From a checkpoint of a small transformer trained on Wikipedia: width 256, biases.
Each number is 128 + 32 x the weight over its row's rms, rounded and kept within 0 to 255. Layers, rows and columns count from 0. The size above them is the row's rms in percent of the matrix's.

# layer 4 MLP down (transposed), 1024x256, rms 0.0243, rows 33-59, columns 128-255
size [103  96  99 100 103 102 108 100 104 101  93 102 111  99 102 103 113  96  95 106 109 104  94 101 102  92 100]
[[121 110 158  96 154 125 111 137 133 202  79 106  87 101 151 134 206 149 119 174 103 183  67 165 118 149 135  89 131 131 141 176 153  40 128  90 124 160 114  65 157 162 148 113 116 111 176 178 144 118 124 132  71 115 125 151 104 123 149 148 225 123 151 113  95 116 101 105  96 181 105 136 105 135 151 137  97 188 119 166  93 124 126  91 122 131 171 160 103 108 169  75 148  92 158 164 158 115 128  97 133 149 151 131  79  57 118 187 108 129  81  78 153 130 147 189 141  55 110  94 148 102 129  90  93  82 129 157]
 [167  86 125 151 110 196 119 136 115 163  92 107 129 163  89 115 127 156 139 115  79 171 156 165  75 150 178 110  84 138 148 121  90 158 145 135  92  67  73 111 104 123 111  46  86  90 152 116  62 198 166 144 167 157 120  89 153 126 117 147  49 123 147 159  80 110  87 134 106 146 156 108 167 123  78 117 102  96  67 158 134 108  75 116 110 198 196 127 111 153 120 148  88 163  94 130 137 136 112  96 145 165 135 117 163 125 135 154 147 141 142 113  92  98  86 107 119 160 130 102 152 172 137  99 116 214 103 161]
 [141 143 150 113 118 108 112 139 143 133 156 131 177 117 139 129 174 106  80 103 143 140 181 139 138  67 119 171 133 193 148 141 142 166 129 131 137 147 115  66 180 135 121 111 176 138 146 168  97 102 209 121 143 119 136 115 105 119 183 119 159  63 149 119  92 149 189 156  68 147  91 123 117 127 126 217  93 131 122 135 113  88 143  69 121 127 149 130 143  90 155 144 112  80 101 126 108  98 231 106 122 111 161 163  94 137 162  98 160 134  70 144 128 170 146 171  87 123 116  64 119 172 144 185  98 155 104 135]
 [ 99  78 146 100 136 131 102 159  98 109 106 109  85 144 101 163 129 159 141 130 195 115  93  97 134  57 158 160 125 184 115 144 147 112  70 162 131 155 141 132 124  72 119 145 154 156 114 147 110 179 131 101  90 181  96 125 137 141 125 169 125 140 129  86  79 176 134 126 134 151 144  85  97 123 110 145  66  88  73 112 172 131  85 127 123  96 148 123  79 148 180 113 138 152 135  86 100  79 145 124 152  84 116 100 145 156 169  79 149 189 104 146 206 127 136 147  81 139  72 140  75  73  76 113 158 127 150 121]
 [149  85 131 104 150 108 117 205  50  72 124 162  65 108 127 117 172 134 116 158 136 123 143 144 122 100 108 134 122 104 102 100 121 141  93 130 159 129 143 110 181 158 124 159 142 125  86 170 174 145  77 105 115 109 112  82 115 132 111 145 113  98 108 100  89 115 148  85 159 101  89 125 154  66  51 127  90 119  96 177 232  70 117 100 158  70 157 137 142 145 137  95 112 117  99 111 134 152 103  87 131 134 152  50 129 170 120 103 101 117  69  76 155 112 159 107 177 151 136 149  98 112  67 160 110 125 122 138]
 [ 77  96 169 131 102 108 143  96 102  98 163 169 113 114 106 163 121 120 153 168 107 147 124 166 131 138 171 141 153 133 126 114  81 146 157 106 126 161 121 146 142 145 153 198 124 115 144 179 132 121 145  90 125 124 114  61 166 163 153 143 117 110 190  84 167 122  73  95 169 175 131 103 115 115 122 137 142 158 175 144 156 112 146 120 101  95 148 155 150 110 163  76 107 194 143 118 156  88 143 126  94  78 116 104  37 115 123 123 113 107  80 131 127  81 185 107  82  84 131 178 112 151 164 141  91 126 153  99]
 [187 154 103 148 151 153 169 100 147 100 132 155 110  87  82 114 102 130 195 151 164  77 114  59 143 117 149 168 138  73 113  81 108 105 191 103 103 159  76 124 113 144 107 146 165 135 188 123  98 103 134 131 130 192 122 171 141 178  69 120 105 156  78 126 138 123  97 115  73 115 190 139 141 142 142  52 103 121 142 123 116 157 142 166 107 125 117 187 134 131 127 117  94 151 129  77 163 107 153 145 120 157 159 137  80 157 124 123  51  96 144 142 157 170  79 172 194 131 136 101  78 153 165 128 114 138 146 120]
 [143 138 111 130  97 158 142 143  93 117 119 121 171  65 109 129  91  99 107  96  94 112 148 122 169 160 108 150 191  75 134 130 134 146 145 111 127  85 194 126 109 162 100 126 111 142  97 130  56 203 182 165 154 164  92 120  99 143  93 147 143 140 107 134 143 114 161  47 143 115 193 184 173 150 149 122 222  78 140 111 117 137 109 122  97 100 192 171  50 118 157 146 124  63 136 119 125 105 124 129 145 117 163 162 124 132 136 147 151 129 157 120  94  99 131  97 139 154 139 107  96 137 119  93 109 140 169 129]
 [135 136 111 118 111 122 132 199  93 122 151 107 159 141 154  84 170 189 128 149  86 148 147 124 152  97  94  93 126 171 130 121 116 149 153  89 155 135  74 147 113 112 101 143 141 147 116 123 109  44  81 120  87 192 127 156  59  56 198 119 125 156 157  93 142 157 106 140 168 166 134 121 138 119 154 116 157  69 111 121 129 136 161 109 109 207 141 105 143 141 197 128 112 101 151 136 132 109 121 110 119 128 183 113 123  84 127 145 154  89 118 155 155 125 121 100  74 109  86  89 138 159 136 159 151  75 208 111]
 [121  71 131 105  82 149 146 129 147 102 120 141 153 135  46 118 108 105 152 113 162 131 139 101 130  69 153 133 131 124 154 129 175 106 119 142 136 204 153 114 120 137 168 140 134 136 163  70 166 137 121 129 118 121 164  73 125 128  72 165  94 194 117 129 199 142 149  81 125  78 149 135 112 101 113  97 137 140 120 157 170 148 205  87  96 185  74 134 152 177 116 142 167 154 174 136 116 139 164 107 115 134 122  74 133 156 151 159 133 139 105 206  54 155 154 133 126 110 121 157  87  97 121 117 136 109 164 150]
 [165  57 159 107 171 140 139  75 161 140 165 139 133 117 116 100 142 161 193 155 101 147 129 120 109 113 120 126 157 113 111 151 114 122 141 127 136 107 167 101 106 122 142  76 137 161 132 149 107 115 188 104 103 124 176 160 174 139 156 130 171 102 140 123 135 164  89 196 138  98  65 156  76 150  97 114 149 123  99  99 145 194  78 146  88 162 124 178 103 102 107  76 140 155 122 133 150 150 103  97 130 100 164  85 134 115 168 139 112 100 163 178 111 137 116  53  97  92 112 127  97 137 152 126 149 152 112 177]
 [159 100 174 134 118 105 173 174  83 101 118 112 154 120 130 117 155 123 139  73  59 182  97 153 131 118 167 131 148 143 144 164  88 103 110 114 120  98 155 132  74 111 161 223 106 101 101  80  84 124  97  77  73 207  79 125 168 131 101 132 179  99  72 135 115 147 150 163 160 109 120 171 133 203 158  95 119  76 187 132 126 137 123 118 153 120 181 171  63  99 123 124 127 144 104 192  69 122 113 108 118  94 116 125 115 113 182 157 151 144  98 127 156 152  65 126 120 129 137 119 150  70 147  80 158 104  98 159]
 [192 157 122 120 157 110 101 182 106 154 118 134  97 179 166 127 150 120 116 132 117 149  88 130 156  99 123 136 118 115 115 198 163 170 127 118 135  96 115 103  90 166 141 144  91 131 214 120 156 118  75  65 140 166 136  83 172 136 145 146  70 188 104  91 162 120 154  71 115 107 136 170 168  93  97 120  97 132 122 107 129 150  69 116 110 146  93 159 112  29 123 140 125 149 136 195 142 190 179  90 183 112 138 147 139 146  63 149 108 120  99  76 141 122 120 158 160 120 134 104 102 122 127  87  93 146 183 119]
 [141 129 108 156 118 121 119 115  87 111 125 146 181 108 173 144 131 111 196  93 196  72 151 117 133 106 123 125 172 112 101 107 146 137 106 153 147 128 144  96 168 128 153 115 188 143 155 150 134 131 137 164  66  94  47  73 166 142 112 139 112 118 103  82 157 147  90 136 151 169 114 118 148 107  47 157  98 133 142  90 122 110 172 133 117 110 138 167 115 167 200 193 178 120  98 189 102 146 144 120 125 107  75  94 117  72 119 122 117 117  93 119 161 126  79 119 123  82  83 133 123 156 141 110 120 143  99 123]
 [ 79 149 132  91 149 138 109 162  91  98  95 133 121 128 120 193 105 165 138 169 133 142 104  68 198 167  97 137  98 127 103 159 157 181  96 119  91 138  62  89  82 177 120 131 122  86 158 137 122  97 127 173 129 157 112 160 198 144 160 158 187 127 109  64 204 127 117 114 133 133  98 126 141 174 117 173 162 189 116 149 117  86 108 146  75 157 111 144  76 102  70 111 121 171 121 148 131 139 100 144 180 124 140 113 105 128  93 137  91 151 156  66 115 111  91  90  69 112 113 181  83 129 136 176 123  91 154 157]
 [210 125 142 126 150  97 126  96 120 120 117 127  90 116 168 111 175 138 143 119 113 144 142 150 131 167 109 177 124 115 193  63 119 125  20 123 150 153  75 125 113 134 110 111 130  77 117 131  74 177 129 108  75 118 101 154 111 127 200 139 172  84 147  86 142 121  64 150 129 147 124 114 143  95 119 130  57 147 162 112 137 137  73 180 112  96  97 115 108 167 159 143  97  65 102 168 164 143 141 111 119 117 120 183 122 144 125 138 140 124 119 137  96 146 154 148 152  57 125 153 158 149  86 123 140  96 178 157]
 [164 111 159 139 152 146 138 109 121 106 108 156 180 111 133 144  91 136 126  70 140 143 103  74 112 176 112 115  72 107 169 149  94  78 115 152  64 162 150 141 137 178 153  96 152 163  83 163 153 151 102 118 129 144  90 125 132 112 161  96  84 148 136 124  96  87 157 104 129 146 124 126 147 135  98 119  86 113 109 165 109  98 112  86 135 155 114 109 141 151 225  99 122 124  56 129 219 182  90 160 139 103 123 130 132 107 142 122 101  93 102 107 118 194 117 157  87 116 181 115  78  83 133 145 148 106 143 149]
 [112 175 140 140 142 219  88  81  78 115  99 177  97 112 119 138 151 182 125 112 147 107 140 128  92 162 176 129 127 124 122 109  95 182 179 112 122 100 167 134 164  76 119 138 148 115 134 178  92  62 189 172 128  99  95 118 118 107 175  83 109 132  83 166 104 172 121 155  95 160  78 113 155 142  93 106 150 191 113  64 149 160 186 100  68 107 102 143  86 105 131 131  90 124 142 175 103 118 151  99  92  96 143  86 103 134 157  91 103 128 147 110 112 190 162  78 137 110 100 175  61 149 111 121 177 153  91 164]
 [122  89  85 144 142 124  76 157  95  86 126  53 148 149 174 153 153 137 134  99 116  91 135 101 147 139  83 129 198 109 170 170 155 185  89 137  76  93 143 164 157 157 123 172 113 119 122 120 147 108 123 121 141 111  95  96 128  44 109 124 128 108 120 132 134 125 152 111 145 154 172 154 114 127 173 127 142 182  92 135 124 133 127 175  85 161 173 129 102 172 143 130 100 137 148 113 133  94  94 173 173 164 159 159  88 141 115 149 187 125 178 129 170 107 130 134  80 135 125 163 115 118  83 128 128 122 112  89]
 [122 107 196 137 144 130 154 121 138 102 150 183 101 115 122 118  61 147  89 110 132 126 164 101  78 157 184 127 194 122 123 122 132  79  89 123 114 133  91  86 183 106 103 151 140 137 161 106 127  88 151 146 152 129  68  97 142  99 192 130 131 120 158 118 125 117 143 171 120  85 142 112  97 126  79 195  90 164 171 133 174 155 122  77 145  86  85 128 193 100 136  80 134 131 141 102 138  99 162 144  74  89 142 130 122 158 103  93  94 152  81 124 156 126 195  94 159  73 117 173 140 130 150 135 109  86 174 128]
 [166 122 130 102  91 187 137 128 100 154 114 174 137 146 127  88  97 122  89  89 168 159 106 170  81 215 150 121 177 143  48 124 175 172 148 156 115 108 166 158 142 101 153  39 153 143 115 165 150 140 148 108 137 103 133 142  97 112 138 135 114 176 111 127  47 179 120  70 183 115 124 161 128 118 106 143 128 112 117 114 107 186 150 102 194 118  93 114 107  86 196  98 144  91 176 162 138 161 148 117  69 157 115 140  76 165 102 115 144 155 136 159 148 205 155 134 139 127  81 173 150 157 113  59 122 130 140  63]
 [108 138 104 129 162 103 113  70  88 104  97 110 139 109 103 102 126 105 166 126 105 178 167  79 199 169 148 165 153  76 125 113 118 113 131 190 121  84 160 121 123 127 135 128 126 133 163 134 121  99 228 198 113 109 118  87 132 102 203 132 119 173 141 160 146  95 165  67 139  96 112 128 138 125  66 102 115 128 116 110 144 174  82 121 149 159 111  85 136  36 150 156 179 146 115 123 126 127 173 150 107 104 176 131 128 115 163  84 131 106 152 157 166  75 111  94  87 175 163 104 124 105 133 119 130 234 103  54]
 [130 129  88 191  85 166 100 148 132  79 162 169 115 150 159 142  84 149 130 137 163  94 182 159 125 123 134 165 101  95 149 142 136 121 182 103 175  96 144 127 127 167 124 124 145 137 104  94 137 213 115  83 166 108 136 125 110 102 135 131 132 181 160 110 122 141  94 160 121 147 135 215 145 167 141 118 137 163 162  68 169 139 123 115 137 174 123 127 145  57 105  77 107 202  99 111 136 149 136 146 132 138  84 127 133 127 136 117 186 112 210 115 119  63 140 134  71 129 171 115 139 104 155 136 134 100 136 121]
 [113  84 144 172  91 140  85 108 108 129 138 196 172 174 117 137 162 107 114  59 110 121 142 162 112 110  77 163 156 117 155 115 136 149 130 137 112 136 138 112  16 172 126 178 135 161 110 113 101 112 130 154 138  55 118  80  94 130  76 134 163 128 167 122 107 107 121 106 133  95 221 146 117 123 129  76 163  91 138 151 138 189 104 116 175 126 154 178 167 167  96 150  98  45 105 112 112 107  65 122 135 131 122 120 145 105 103 199 163 144 127 140 104 182 117 109 144 114 122 113 177 133 120 133  90 103 134 107]
 [ 98 158  80 134 157 124  85 130 195 132 100  73 139 242 120 153  73 129 117 144 148 145 187  77 111 139  60 141 137 135 117 133 147 103 154 142  72 122  96 184  96  87 129 118 151 125 122 155 163 137  65  58 130 153 111 152 100 113 129 151 151 172 122  94  74 174 114 112 100 139 138 130 116 167 136 169 100 130 101 155  82 138 161 146 140 161 126  74 107 151 149 140 109 138 152 170 105 109 136 147 137 127  93 140 132 117 200 122 146 100 125 100 112  96 168  74 136 142 186 155 121 117 138 155  95  89  88 139]
 [125 103  88 139 186 106 171 128 114 120 142  92 126 118 172 173 160 139 126 145 127 145 136 142 160 142 113 126 110 114 194 113 106 129 168  96  99 165 158 134 185 119 141 182 166 131 125  91 160 216 113 139 122 157 113 149  32 167  86 143 117 105 124 126 152 186 195  79 152 108 110 107 146  78 146 123 106 148 102 152 129  61 126 153  88  97 164 152 118 109 109  92  89 112 116 109 150 147 157 116 148  82 124 161 124 128 114  76  64 155 149 137  91 165 107 153 142  50 146 133 119 141 123 182  97  91 159 109]
 [151 107  97 138 165 116 142  75 164 101 183 108 140 151 160 164 139 117 123 112 189 159 162 155  94 152 105  96 141 124 101  74  84  70 187 161 157  90  84 135 137 127 138 148 141 196 131  60  91 178 124 136 134 103  89 153 190 161 168 121 172 149 127 115 113 142 137 122  96 106 167 188 142 113 156 151 133  76  94  81 121 131 131 161 149 118 132 109  58 177 144 101  60 124  63 167 112 184 159 107 151 198 121 149  95 134 159  64 153 151  99 127  65 154 128 182 133 180 140 133  97 116 116 126 127 100 103 131]]
# layer 4 MLP up, 1024x256, rms 0.0973, rows 34-60, columns 128-255
size [ 98  95 100 102  88 104 100 105 103  96  99 107  96 104 100 110 100 100 106 102 105  99 101 100  89 104  94]
[[ 99 119  80 161 136 151 101 134 160 165 161 143  78  85 144 120 141 154 126 114 113 146 140 113 162 124 157 125 106 157 110 117 129 118 108  72 132 148 109 141  46 129 101 182 126  82 147 176 131 139 106  94 116 145 133 147 129 135  99 139 114 101 145 145 172 166 121 129 119 133 133 133 158  65  34 142 112  53 196  69 132 153  88  92 172 151 128 146 177 120 138 180 127 130 149 137 113 140 108 182 170  99 106 132  91 146 148 111  91 153 169 159 186 156 162 153 140 154 163  85 189 100 153 112 141  83 115  91]
 [162  69 127 181 104 121  71 158 124  66 104 101 134  73 151 177 160 116 104 174 163 201 102  97 110 117  97 108  57  92 147 157 127 114  98  92  73 122 135 113  92 129  92 113  99 151 121  86 133 137 116 124 134 136 131 155 120 103 113 169 127 164 160 127 156 105 112  59 130 130 122 129 118 140 123 119 191 121 154 105 128  96 110 146 183 151 153 140  91 195 180 165 169 143 171 149 105 143 119 185 146 158 124 110 148 128 149 138 109 128 148  95 117 192 121 133  72 151 120 180  74 103 152 132 176 120 178 146]
 [116 117 134 121  83 126 160 150 116  98 167 131 100 144 165  92 159 160 158 122 139 178 104 148 152 171  86  96 113  93 116 102 129  98 126 131 186  86 137 107 117 155  55 143 132 130 122 124 189 148 128 122 136 111 127  79 121 128 158 144 158  86 161 167  84 161 139 125  67  82 170 145 148 144 187 162 131 147 144 189 152 120 160 124  76 100 107 154 159 177  69 149 137 140 168 131 161 106 109  30 146 113 148 159  82  91 124 193 132 136 159 120 135 175 108 130 120 140 155 155  84 114  97 140 144  85 156 177]
 [162 125  92 147 163 139 156  71  93 177 129  98 166 136 105 166 147 143  91 123 126  91 144 140 126  88 120 105 166 139 188 130 151 179 134 122  92 113  85 108 162 148 144 136 105 132 168  82 110 107 114 190 103  87 140 128 106 184 161 165 162 121  64  88 153 212 125 182 139 106 145 137  93  74 126 152 123 123 143  72 108 132 126 132 138  71 162  91 163  46 102 128 128 127  79 160  94 120 166 169 177 124 155 146 183 124 147 173 168 171 126 136  72 106 128 217 112 132 101  86  89  69 120  99 138 113 129  79]
 [154 152  84 140  93 122 160 182 168 208 129 110 121 169 132 103 142 139 152  67 183 108 143 129 135 116  94 120 133 145 172 121 165 137 134 163 102  50 132  92 129  84  99  45 133 129  75 122 130 150 151 180 105 144 155 151  86  96 128 107 154 192  79 149 106 130 144 141  62 121 111 203 132 152 115 136 152 107  94 115 148 151 131 143 156 154  87  73 108 160  97 148 160  73 136 109 138  96 132 104 213 147 122 155 193 148 148 106 137 167 170 146 135 137  77  96 156 187 117  67 137  86  96 127 134 140 121  90]
 [159 149 140 151  96 111 154  64  81 114  76 159 128 138 132 128 150 138  73 121 106 149 178 101 125 147  36 110  88 135 130 110 161 129 124 123 146 141 128 107 124 148 153 183 130 131 118 143 193 118 176 170 106  96  47  67 102 108 123 143 116 105  90 123 116 123 107 203 101 103 104 142 144 184 153 131 133 184 142 159 114  97 164 159 117 108 127 142 101  98 151 117 110 144 158 121 149 175  83  64 130  81 178 101 123  79 113 101 136 189  86 164 127 166 112 105 145 137 179 140  97  98 146 154  97 108 147 145]
 [ 52 114 148 124 198 146 128  85  99 161  93 105 100  97 111 123 144 163 128 138 109 158 132 159  71 109 148 124 115 211 200 111  87 136 164  91 195 131 173 161 107 154 201 163 111 140 120 110 146 168 149 148 160  65 128 127 163 138 138 191 156  80 100 124 173  70 171 150 125 122 132 122 148  90 119 109 148 105 147 105 137 114 125  97 124  92 133  76 158 100 136 120 128  97 213 144 157 127  99 145 161 100 158  86  88  92 145 115 161 141 105  91 170 124 143 128 121 121 124 113  98 148 171 145 139 161 151 142]
 [ 86 104 150  69  59 159 162 188 128 141 156 132 113 134 108 115 151 156 130  97 140 147 101 160 144 118  91 169 136 151  59 125 132 145 115 114  78 151 120 128 148 123 144 103 122  98 123 139 126 127 119  92 126  99 109 151 110  96 120 127 105 165 126  96  81 116 128 149 186 161 141  74 129 136 124  85  85 120 138 153 194 130 134 139 114 120 144 141  96 123 155  93 144 159 141 164 111 125 177 194 131 170 250 170 162 107  66  99  50 129 157  71 116 156 112  87 158 119 116 102 112 181 154 131  69 102 145 140]
 [ 85 147 129  94 137  92 107 193  93 128 169 132 187 131 121 152  80  91 125 145 137 176 128 113  82 100 125  99  64 135 137 237 179 181 164 120 104 118 119 108 151 145 142 156 110 131 119 122 138 170 173 156 182 125 119 156  95 165 154 204 138  79 118  85 140 105  91 129 167 143  91  79 146 124 124 170 129 130 104 122 101  78 124 122 159  95 138 156 119  86  28 118 149 115 147 127 118 129 131 132 200 118  82 126 108  77 107 104 139 135 123 120 105 104 119 220 119 103 115 108 212 183 137 155 183 172 100 142]
 [144 170 145 173 157 122 130 162 112 121 152 161 202 151 126 110 182 120  68 146 108  93 160 149 162 116  78  96  97 132 103 112 175  91 169 140 134 167 141 129 210  52 137 154 156 112 100 120 158 173 102 149 122 147 164 132 105 130 138 112 103 124 112 166 116 151 135 134 111 144 162  58 105  98 158 138  80 156 129 154 108  94 160 165 176 114 139  89 117 140 156 140  70 123 109 144 115 109 178 176 144 140  95 144 104 114 104  97 103 112 114  95 102  92 145 145 113 125 183  99 130 173 123 109 109  90 127 115]
 [158  79 176 114 134  87 122 128 103  98 203 124 175  87 108 133 106  82 164  99 189 105 154 177 143  95 140  62 174 119  54 155 162  91 119 107  85  99 107  75 156 121 158 145 117  90 173 107  68  82 146  74  88 173 120 163 130 138 139 165 157 101 106 166 170 141 141 140  69 107 132 101 144 156 160 138 139 104 147  62  82 131  73 136 121 102 176 162 161 167 139 169 162 133 118 138  84 118  65 129 105 166  64 140 133 160 119 115 109 134  63  65 146 111 132 119 123 127 148 120 116 172 203 165 151  82 113 134]
 [115 147 153 112 182 107 175  95 178 140 177 130 116 156  95 123 161 114 196 112 128  89 122 121 164  83 140 130 138 126 160 163 141  84  89 114 182  83  91 130 113 195 111  98  60  96 116 169 122 151 145 153 103  53 137 103 121 187 123 159 131 149 121 181  94 137 156 165 106  56  45 105 138 155 139 171 169 128 143  87 175 101 133 147 183 124  97 120 159 125 132 128 142 133 115 103 157 136  90 142 119 143 142  87 127 148  46 139 139  82 116 133 140 115 140 112 131 123 108 162 153 108 110 133 126 120 115 119]
 [136  89 104 130 154  98 126 126 172 138 115 129  52  90 156 150 155 192 124 132  86 108 108 128 119  89 112  96 156 165 129 145 128 123 174 152 189 142  99  95 152 104 147 104 133 114 130 134 102 104 187 110 168 138 127 106 105 150 107 168  86 141 132 135 154 128  86  87 115  98 107 138 118 128 114  87  80 164 162 193 150  42  86  79  88 184  84 124 114  88  63  98  98 123 144  76 177 137 101 162 141  91 119 184  87 118 149 167  96 134 122 104  84 146  99  81 156 122 116 118 100 112 158 128  78 116 120 104]
 [162  94 121 131 202 145 108 105 129 145 141 173 164 150 102 169 135  91 173 103  88 137 143  90 141 135 121 118 100 108 134 192 151 108 118 123 135 170 175 109  70 116 156 148 118 125 145 150 135  98 129 138 102 125 210 102 137 104 127 180  67 124 105 187 111 150 117  63 186 127 101 134 131  76 109  91 114 195  43 148 122 158  88 179 108  81 158 175 138 170 112 122 121 158 136 118 117 142  61 187 132  71 192 156 156 125 144 103 120 138 123 172 149 108 110 159 139 172 172 127 124 129  92  87 144  86 139  95]
 [108 149  81 108 165 212  73 188 119 103 101 142 113 163 149 177 162 169 102 115  87 132 121 184 139 164 137  89 128 156 115 102 143 110 158 136 101 128 144 153 179 133 159 113  60 104  97 125  60 127 150 182 150 145  94 166 136 170 200 113  87  39 113 127 128 129  76 118 169 181 229  80  97 120 118  96  67 131 169  69 124 129  77 139 123 103 140 108 128 127  59 146 124 127 106 173 105 175 152 102  96 159 157 162 158 149  97 127  72 159  92 100 144 154  99 175 102  65 122 140 119 101 150 161 165 130 144 134]
 [102 109 108 123 107 133 135 116 118 165 138 110 211 166 176 156 144 165 133  68  91 137 130 121 146 102 119 138 116  44 151 143  87 107 119 143 124 143 105 142  84 114  80 110 149  76 122 161 168 144 143 116 186  98 186 117 186 118 105  72 139 143 148  83  36 110 137 144  72 102 168 132 116 118 126 107 111 116 133 140  76 148 120 130 171 188 114 191  69 119 217 165 146 144 121 172 194 164 106 160 142 125 151 105 165  99 132 149 108 113  48  74  57  98  89 181 134 117 152 126 135 115 121  97 153 118 140 158]
 [109 113 111 157 131 135 203 215 141 129  77 120 197 107  96 112  98 148 193 114 107 117  75 167 164 138 109 174 157  99 176 162 170  90  68 116 118  94  91 150 144 150 108  98 155 110  85 163 154 183  97  84 133  93 151  85 145 143  92 155 129 120 190  29 130 185  86 140 128 109 179  54  76 120 175 175  95 107 127 133 128  52  98 122 117 183 126 117 149 111 114 129 133 112  86 125  98 107 130 119 166 168 179 184 117 148 107 163  96 143  86 136 167  90 138 177 105 162 127 103 152 177  91 139 100 112 138 113]
 [144 193 189 120 156 141 138 151 150 114 164 119 207 146 126 115  90 168 129 166 157 150 151  93 144 115 151 155 126 110  68  42 183  64 159 111 153  95 164 118 113 112 153 128 127 201 113 115 155  95 159 141 129 101  88 160 172 155 124 142 139 113  61 112 190 109 172 188 128  45 183 141 127 171 118 163 140 152 107 104 135 109  90 155  83 116 101  99 124  58 148 115 121 138 136 157  95  89 128 115 186 129 201 125 100 129 136 102 113 119 124 145  83 126 109  95 140 184 156 109 157 161  94 141 157  87 140 106]
 [133 115 145 153 106 130 102 137 125  65 166 141 137  88 137 118 132 138 113 115 107 164  90 116 139 169 110 183 132 127 109 133  91 106  80 149  94 139 119 152 180 157 111 100 114  96 145 217 109 133  94 153 163  58 153 182 121 100 103 140 161  83 175 131 180 186 100 131 122 120 128 175 161 159 104 132 120 119 109  55 124 166 161 130 103 176 112 122 147  91 117 131 124 211 136 121 135  93 170 177  38 139 114 147  71  73 157 145 109  91  89 111 129 139 163 131 121 164 157 224 120 173 116 125 125 121 120 144]
 [109 133  52  99 200 154  82 192 179  78  93 127 153  75 155  72  94 168  92 104 121 124 124  97 130  93 120  98 154  79 158 135 115 135 163 129 131 138 134 135 150  94 104 149 146 124 127 142 151 201 136 101 110  59 120 114 113 128 153 124 100 144  77 124 172 125 132 155 124 113  85  99 131 149 129 142  91 137 112 132  97 121 165 145  44 136 121 221 102 117 119 112 176 164 128 136 152  94  59 100 185 152 139 136 153 145 104 106 174 122 117 123 182 119 121 134 104 126 143 127 100  95 167 137 176 170 152 121]
 [173 133 172  87  83 133  96 153 145 144 103 124 124 134 125  80  86 150 103 156 112 119  99  80 158 130 148  83  58 131 195 132 124 116 109  43 161 115 155 127 135 157  74 125  96 124 133 100 144 136 140 134 167 115 111 129 214 177 135 178 137  85 204 147 127  73 132  89 104 127 173 120 184  83  87  89 117 190  98 102  80 131 133 134 101 106 149 118 143 157 117  85 169 139 137 107 122 117 113 109 108 151 144 138 123 185 127 132 180 150 130 203 147 159 122 147 150  99  80 112 109 127 135  93 136  91  97 121]
 [158 105 117 103 118 122 101 125 158 204  73  62 155 116  98  91 162 138 121 161 120 153 136 118 169  79 112 157 146 175 121 155 167 151  63 126 131 113 138 156 129  78 124  96 156 149 189 117  76  92 128 135  96 159 106 131  99 107 109  92 150  80  98 112  87 108 137 112 122 146  88  89 176 108 124 107  92 131  91 129 114 147 150 148 148  90 132 110 114 185  97 167 154 163 108 142 113 154 118 160 197 100 129 115 152 129 115 138  87 105  73 125 143 124 146  83 109 161 109 156  77 165 139 129 101 181 106 129]
 [106 135  72 140 163 147 191 123 100  78 142 116 128  69 173 185  85 103 137 149 119 131  96 107 186  97  90 112 118  99 115 144 128 133 123 143 143 109 148 166 154 134 141 163 121 123 113 143 168 134 160  93 131 187 186  93  80 142 118 169  69 221 155 146  64 166 150 104 142 112  64  92 144 159 105 129 193 183 105 107 196  98 119 106 179 142 100 121 114 114 130 152 138 147 175 129  93 123 151 136 178 101 164 114 117 141  42 117  88 137 106 146 135 107 182 123 150 113  31 112  73 107  89 100 135 157 134 101]
 [ 73 147 120 195 123 104 132 145  90 143 106 125 116 159 116 176 131 102  62  85 101 118 101 108 161 120 166 140 124 113 208 128 143 203 117 160 191 138  78 107 132 127 100 107  77 152 181 105 155 131 127 207 142 189 177  89  92 185 126 124 110 122 129  85 122  70 108 128 155 111 159 138 130 123 163 146 167  89 103 100 110 165 139 135  21  87 143  50 146 151 139 183 129  96 178 142 115 164  72 167 157 121  98 162 100 156 156  66  63  83 121 150  94 135 127 174 119 153 126 111 114 134 158 114 171 100 111 187]
 [193 122 120 171 131 154  71 150 150 160  99 101 193 148  56 107 189 112 123 111 110 118 135 110 181  99 108 133  98 194 107 143 131  60 139 120 106 146 153 121 144 123 176 140 102 121  69 162  90  80 166  78 109 163 154 165 159  76 134 120  99 114  98  89 136 152 144 105 107 196 114 109  96 179 123 121 115 120  93 113  96 168 110 173 149 116 172 146 172 128  84 163  88  83 145 110 126 125 120 114 136 128 161 101 110 116 116 153 167  70  51 100 111  97 147 166 139 132 110 143  84  86 169 120 161 143 119 102]
 [128 136 129 142  89 111 167 160  94  85  46 207 123 123 122 133  68  68 105 121 165 142 101 137  90 108 203 120 190 161 107 157 163  58 105 164 144 161  92 164 103 183 171 121 170 109 134 110  96  95 125 128 153  87 156 113 101 116  96 110 140 176  66 124 135 117 109 159 205 124 146 221 139 147 153  63 110  98 142 156 137 153  59 121 179 157 146 107 144 105  90 152 118 144 160 214 123 142 163 124  70 129  56 139 139 148  96 119 162 125 108 152 156  61 122 141 136 116 105 105 148 111  76 144 172 110 195 125]
 [177  81 101  41  63 119 143 149 169 126 115 122 155 139 118 114 124  90 185 120 117 131 161  98 101 148 160 114 184 100 122 115 224 152 115  85 136 102 154 110 122 110 138 177 134 129 109 106 143 164  88 136 144 153 125 111 156  95 100 138  87 103  95  88 177 120  81  95 154  94 119 115  96  79 101 178  67 146 166  73 160 108 154 151 123 149 118 127 162 161 152 133 132 103  37  84 168 126 127 133 157 134 165  87 144 101 118 138 155 136 131 162 113 103 121 145 105 134 147  97 152 149 105 129 176 159  66 124]]